Weights of a small GPT-style language model, trained from scratch on English Wikipedia.
Size: 16 layers, width 576, 9 heads of 64, MLP 2304 GELU, vocabulary 8100, 73.2M parameters.
Architecture: LayerNorm before each block, no biases in attention or MLP.
Training: a variant of Muon for these matrices, 981M tokens, 14975 steps.
Each number is 128 + 32 x the weight over its row's rms, rounded and kept within 0 to 255. Layers, rows and columns count from 0. Numbers have three digits each. The size before them is the row's rms in percent of the matrix's.

# up: layer 8 MLP up, 2304x576, rms 0.0357, rows 541-572, columns 480-575
# down: layer 8 MLP down (transposed), 2304x576, rms 0.0357, rows 541-572, columns 480-575
up541 102:097175066110153123162124165142177142147142108167140073099165157119116152141128157153112101099165068139151122123145069159111107114145091125098139107135126152094077174115153135088112204072178106182216049140128117106087142155093175147135172149129086150144154204128120066063125135073152141120
down541 101:140166198088072096116186155128120141107138100130128158110132111120108094155111149081122119164118165108139160158125109151070089151134151103083101104109126126148122173105099175125088055108152142131175062133128124101117098082157125092116131172157107136099144150138172133036105138155155127160
up542 106:111129123210184119152104097114073159179101061100131178137129115110145080221108158102114068121124156159120066092135104111085136085099114144214113163118113163126125095112120082109107146085117165083202181174140075109165071128120143156122194151177099145199156160107108128133174120109134119131
down542 105:072188111083157148110126058160104155149081152097144159133107128143156181137105104105172162082187121064098079177153103159144117113129133175136109112155084105138147116155214139133078144166150083109159182107142109121099071121187125094177141153130097161153174093103098157168143149184089126142
up543 097:078157120163167147105143128112129152170156133097136138116165112130158117092152132123121055094126111117125142120084190144151106212116142129148085133155147097122202146148166179069132151093144088155132095180082168133130110090152106088160134121132158151103171124124099157137145081103099085178
down543 099:149094156154057128151182151194115065121128133144117129134097123123164103144090119103157133164115135119139105134094176080134169145100142099088085168119187071141168089201059166138139049114101148170131168145167120169133170159163133084144139131128175133085127138106153118134063188160097116146
up544 100:099130108103175155119165146079151112100215125151130113093203118138125165169104102138083084135132172075138106154138163134156111100105112106185091150146160179164146113078088116063112097143175088061141077156146076128110117125117126140143222157121055139058110128175141134084170144133101142082
down544 094:090112171101123161108053144155137140080132120171069104168154204113184104131122155183123173066131153108122112139123124122106064133146146165113132174136118168059160103176083161152170131159152135151168137187125107186049143061154070129137108152153135135150098130091106182111100165135121100151
up545 100:141187129133068185186132116102182158120096141138123135158135175115128139140148136222149118190120145118143077140121109068117117136161074107145127182114123130080131075144113177131146119122168180090097134147074163208160107092169200110196120124107094173113133110105126171204110129129113110169
down545 100:147126125059135143075132123084095131108127136126138105141153168131182130173136153130108137088111084172077115119117129218127117083115127087124069120145136156149175086149122129159092109125128111099081118142086089152131111158095176122117190096104108142046096125193153118136050147152128088158
up546 095:163092161150145112140175160170135217076156088138156087096135109090140054114136136189136155115154173160115163123114110147145127119123085116091109188128170071147144089141111160088117127169116138142184122150188116157134131122119140122069136148158161120130096122102124157118091102132179127141
down546 098:161150107163162120127115142039182124081186163145076160127122106187113107135145081090126152179187167120120097096116130145110147165142127121203106138155167140121130155161093116129096165058134147107060148091128120111101162129132176111127143086124131083077137163160163193108133125136101124113
up547 103:129177132146143107132165171094112168115093142117159080146160117156142096135168081132144119146127072113106139172060126185139135133157142107106106162090074112140167124142090086172113120147149130129131182173089098177147124174114138114059119159145114175151130186118120091147114095162114123059
down547 100:118147138122115105151148102138212125105088155072124095143081152164155155131113124099141187127165125108151104160059082085166137121136143121156075122135083094140125122130090091134127136147115106124134125111129068158172149141196158111157161097092140219145208103122136103084157061150116087140
up548 110:108123120097139139116093141127162088065114123102165166138116095137176173173139138115145153054136110167115160123124163140092111037142148138170119180118151173102171127090130111087092129063111120124138128116119115124138127169081175092146124100150105143134129113132171214159152031167148061172
down548 117:108142108126080171142128068159067111173068155166140175141126126130130114163114130142057161125136134106117129166092165125156106132171193142148087101105130125087162166136134136077094081132088138117136082100101166136120075142073113128133146112137129109065153118039163175035097027139139126167
up549 098:149172145120111151168048137102122090078153101162117055173147141133113137129133129143112142102159147154100132105185105100129163131145133087062124153142165115075137150090131118112147108107133141120084081069148137164152156102139154101130160081078120130120140093106160116196111085092128117192
down549 100:104127118120130078171090147097196091139165142145135155119097082105183120111151186112080116145150176120114123117130105150145067196142165158110096178095129182127157166167086141081146112064099147180099089096101032160117208106139072138059110075112168132166139182135138135166083120126156186088
up550 106:135192081102160114116176157160157123145160114166117114156135130115118131098099107163116119147127171122134118136057116133142037138160144162093064114146133113099163145131092141147147153136161169129097099078092107093132113156138146186142147172091109112129144083159131140070114161120187163067
down550 107:091093138156111135086148139097151120197117185070112121118117149157130105130117068183166140131149104112124110101096162145117054148134103127090124167202128129074143152072106107155116168140174122151118100155142081125109110118161048099058124132065154164089124084180143099134150121187165092167
up551 103:129120102113148112161116120145125167145117128109093133124097133091162159131178136140095127106145142120159146107131156222115042134109099132161119140200091103124131156108099052166122137150159124120114125118112117178145178116136100152154123114191086168120191147177130199120109111117168127105
down551 105:072156133145136070082146096082088151133143107167116107118131108088121129200141130112119152109137148083123093118085143103168097135152045099163138204161106127084087140130126095165097096178137093097139105065125122158113127073141138178104172143160088189164103085107138218153083077037137105102
up552 095:184148114132058163085156112146090100120093122147160184140153103129126157149143136091101142157136143181116082095121098123141110104151084129105107089079144166144095148152108116100141100104118105187132172140038155148115134127094110081117121186201174149141112105050130116156123116123112116134
down552 094:177101111172092147114123050078109121071161102165101157126105168075136152129105091096090134121135201106156086137113116110138103116135116124101117069087146069094152107098128104101115140095079142126106113077150104125222142115123121165056085133112164151129055123093171113161114123104122107123
up553 100:106130136182180141113097140176163147117222093161152106125197146092169123113162129239118116133088155080106091115138132090194109122126102146136088153147062084133131120137121172152154125140115135122104196172036133086111120160132160179092154185133045140093116124138159169091104110176144153131
down553 106:120114191083097092081132092155135130081140102093192162114128146131165112156154129139140116072129150119111119151135149053136098176125121097087117182133120123117061109114121091126105114163073111099119128115156115109136160176190106200085158144167105133122115113101154108100146118121110106184
up554 097:135157145062086147091170127114117128189191184151147133122157098152121136112111131190121194130157177125098143131131093144138107153084080171069138159172030172117131051105181075116113147097152053181119161129142111093162117146116123141187140166138082131181177134148112096184122159083174086081
down554 093:117145175154204151127125159131161144137123177164196149118143144169100114128149124145125121163140135108111143181128157087175138163154108179167131128127123150095181140183154124107177132165123174081108145130071084111137090157169148181084135128103134129105122060139129118179115135090151079161
up555 098:131122103117128133116116131154124089125169118148131095088117043121172127082130124119153044155209127123078119095160121105173140088165139143110115140068117137136131077173106122133135137155149136162128118075194165081137104087148158158113135154101128169163162161154072124115145164112137129141
down555 093:110152141145187069161115144087138144104145139123129133108086135103138135109124061120159141107153177116167125158141105146171096136107060104141141105144089100115113062142174131118118119109126118136101123148085090115164086082142182158120139147194127107110158140133154101085143132176098134202
up556 092:131117145072172103160125135127100119109134086185079166197135122141093123138137133154135131086115152131105136142124163100153142115130156185131164090170138152154226107175148189165182061142181064186094124138086186051155078098111153131095072122157081116130097088144101179098088111164079102093
down556 092:105080120087122111105056175139120147082109143089208102056130104107123101099157114117157150132090084137136188127111163074127134122182175116115062114143084144150124111106127118136108095159194098054171102090137124139149128127138129119123108116096146092081129172050141119133134155170091153147
up557 100:102094136159152119103110117120091111165179135142129113133123125134108148060096138131048122087129098184138099110163123086123156130147135153104061175117166094044121166075155100114167120094131091113103103078199154139104170136142086066105158036107165160129139165143143112129085144147078143198
down557 098:159144214137104095115144163163164143111106130102174146161119087142179100132105197152200088144128125190111098102106097133126128172110116116115132139076180120109141116135109173127109131156116093126164100118121113063106074086123158139127144179071059115164165118145096128109170105082124086112
up558 098:140129052112155139144159144139190102123135149167172102139158033149148190213106119126071133083069109110094106178135113105106138083214185151104119172195161163099109116108080184095149144121112126142059109111086113114124084118118171151205096129156201079134141086086115084128159071149154149144
down558 099:105185140058121141096112156179094158084053129119152143129136112112119097155116141147174135120161116079108130105131113109141089117155140105078146095074168141121106152123189150158121120115063179121154110083158124148114125110138081127103162157133136114145113078114137121117155147059142155161
up559 092:103108148067140163125130085110080120199145125136127081105063123095092157121150104083167138098105105189134170123107187104134129078158139122156088158083113136141104153057151166151146133108120087135107126114181120136083079073125137095126139061135097092094126115134126115052056099069110156153
down559 093:067177145130123152142129119185189127097048190150123119126146189111104099119125059152155110094078127182159165155107129116103165144152097108119117162110115111103118079127120141145166141079123086133166082136047108188119083138188132172138094102085102161108146181141141176042186086142108109106
up560 100:115122165121104148137129110190089121117133082072103122115115102138165143127118101112135094151120139084099139120099090100082140079148102065145124151107133144132118095088101124122187133112147154100095104140151139134169149159139137149121119163135173117100167140156106069156135136089158137097
down560 098:122094129154115192158118118072076162126109174127133123143149121120112155152161109153126160122079098155177155162106105094136153099092123145092132114088176099148129103114104123162069111125135129108149115139105078124149090123133120179007127111121066150127105086144073095165149161141123125111
up561 093:152146129084212129137126075096129154154143134146115147101138191125110077139151109075092180141164165127153154183104115169134099072060170146145108165053226093130097140127104174126148151160211157090107143088122089115124143122069160132106101151107120134085087076098150130161161151117119148139
down561 096:160177082073154121096126104123087097147159110064114133153070131158147129135129148149146081155114151145126109093148082050176086145163169149122123139191054071074134140095147128117072141079124106135168139120081140117142073142066104066191112085178148082131129173098167121114129105143157133102
up562 098:137140112120067134116053154150115123105109106140091126136156120146084101102194116110119185122141093090156206109104103133155093152167193156108131073105138071135078105126078114159180091118145075105149127088158118172129091137080126156152129145183084125125108093069186149147115171128111183160
down562 099:113100067141135192157125046102147125160105133163136190138105127119138140152161126172116111089186108163153108179072136139092063141112142161121094119138163108134187137132137135196068136101110102164153103175066123127144099149155132108080147166192142203139074102139158173087150147117126115106
up563 097:102178148099101073129165174116113169084145145132080150152133119117215118090086155141146193105181159174100111125069150146149134136130140122122169229138132174143121109146138124118113151147155148169111120119125142105134145128136100125089100146156079174153084154116130146117123167103080142138
down563 099:119121131189133120142065122070165062042170124164125163134138151146165077104078118129168165118098146124091161118127078169105152156135113082115115170099104208104076105152202146175123188131124122199100115172098115091072120108114145153179131191103169248133134192113112081168198073101101124151
up564 104:093130106133126107112147152076101122144111169105089115149154100119107155117093102100154128150118137126112106099167077163129180104117127078096132117109073125120146124152116141101122126135111119130098133130137099175105096140060120155197178159131137184151108149139149120128120147186128154118
down564 102:099169117082155070170151169102117086122152114074113157071133071082155126110137086106170069130085107082146132137116159155101120119130138112091164153136069121230114135068133132130156147130095137072091128128110139136119134110097135148098171133160145143141086118184148094144140185154134104162
up565 096:190081171136098120135145130082125176086129142157141107080154163186140136146133160076139097094136143139068138095129150147162129129100108143088079072148200102162130186116078109181122110130074177160136115113112164117160123110080103147181125097138162085142131113170093181090123173127129089181
down565 095:189136148124118160171162143177075135106114159118130170109127158111145070112141201097206143109157165147152143138125142100095135122146186084099122106184107118148084146057177075186057163152178150134135097141165152120165100103143109077077075053134141107169173109190066110104177156154132198151
up566 099:094188155148094125153150133122186169152161105104153170074153163086138130182130130119148121121099179121189113162083147118163102113068133150135123164117121142158136085088096094065101103159068093103141152150133149130128126081059160156095146098131152143185174122145133137054111100186114152123
down566 104:084085061119118144114171135121170125137082154173088132071153149147116087151097150161056104088132130103106176114139155149117116181117129085140149132109147100137113134100147097105061090153184052073148107155137114083182148134105144111159119162164107109136137178168129126077181102132188113143
up567 101:067128091099144097105183127116116076110130106132115118189107097125118080170127133129106122142111184101124145162163110091089098131140088194088084116083109096172135107123155137113133150139138208134124095151078089150186110107089091176133163104148137128103159092172106101154147109144133122161
down567 102:084141078097107066172088095218070135150173123122128102199134079141190143155145198127108119122143144097188150111146126089172105163122060119114144136148124142132092132111134095111125155136089173178126093088110095122091158151146122184078134137160122065147149097128188168118150137095107115128
up568 098:154100091147095178141099119080093149096154191115114143100149183114109160134154104141107013135124157115125104101161119128126102111134127087196122119090106129128114085176108142131156200129131081117155138109143111118147131141062159114143089102142089072070204149142092094138096193101123121115
down568 098:149015180070099153107125111119115090084125079203157102170091086106138137077138116168194127064138133125062099147125129116175150110141106140133182129085113093094130173159141115161138171189107087144164117070113100128139114200164149188089090085125144072097127104148191142077141092200109157209
up569 105:102105111148113153144115138138089083080156133102134138193160122077110161074151197131118122106076072120093135101098148165172164133112085131171112161119133136137181121178149198158135117160153135218096175129150124127106159101099151112146103121179116131151062151112130178138145161105102144007
down569 113:104128126089083212131157128170122115103090166154098191165121144078149138143152114107160107092119142139058168096130154144156183110141110115092137085111052127095081164161154153122131159098176115126113116066135079122089143159200149099102129195149105078179061172175203134099161164140067140112
up570 093:146091156126144157109138127126180132105125114146122116164138124099150148152118173121120134041143179111123113131136135142056130120074161085147124125101107096076095132145156138084121116134150064105075114158072148121118081081075153114122119114098118161098108070128058107111098117151098146149
down570 091:141144071214085167228113133143118120132146139096102170080140092136120150065106102137106082163124080158117122128116137114138078109220138153135095125137143217130185148168126117156184134120116143150179135094142172118140146113122095171174128141120125167179165159107103142092175116078081156109
up571 110:143150114105146153160161157105067134154133122136132146156127087112157129140166168125093091125086113108098149104154151117091080136124202139102162179167128114122134151129153160133122101108097103040164153100126115103138127135093154092139110066137146092106162188181094146087148121144180131116
down571 109:151124112094133152113128165105091172113075099096101160107147148148178149164161129133073094226155112105090124129161150117149089091156105101062138192115149073167081255106168139114146093108125141169118105116108120151051073139168157126066121051158108157124134086097148102067123166157164154155
up572 097:106117129116112167122080070155130151149141102097121156096140104125153103132084112095134082133165100113108087095071079177128174092120126103157119129149165080063148110168081148152145202207082136081110182136093116100140184146142132110095081148102119113111134155138109138131140141081106072143
down572 101:169082127113142189161143167109164114186201038128148109135117131095138138137138122091130117111140132112107098114183106110131182099160083174077097109090174091103134137120143130150150132117087156189152151159107086099135144175122098109154161168220125140159118125158085137175148182080158142087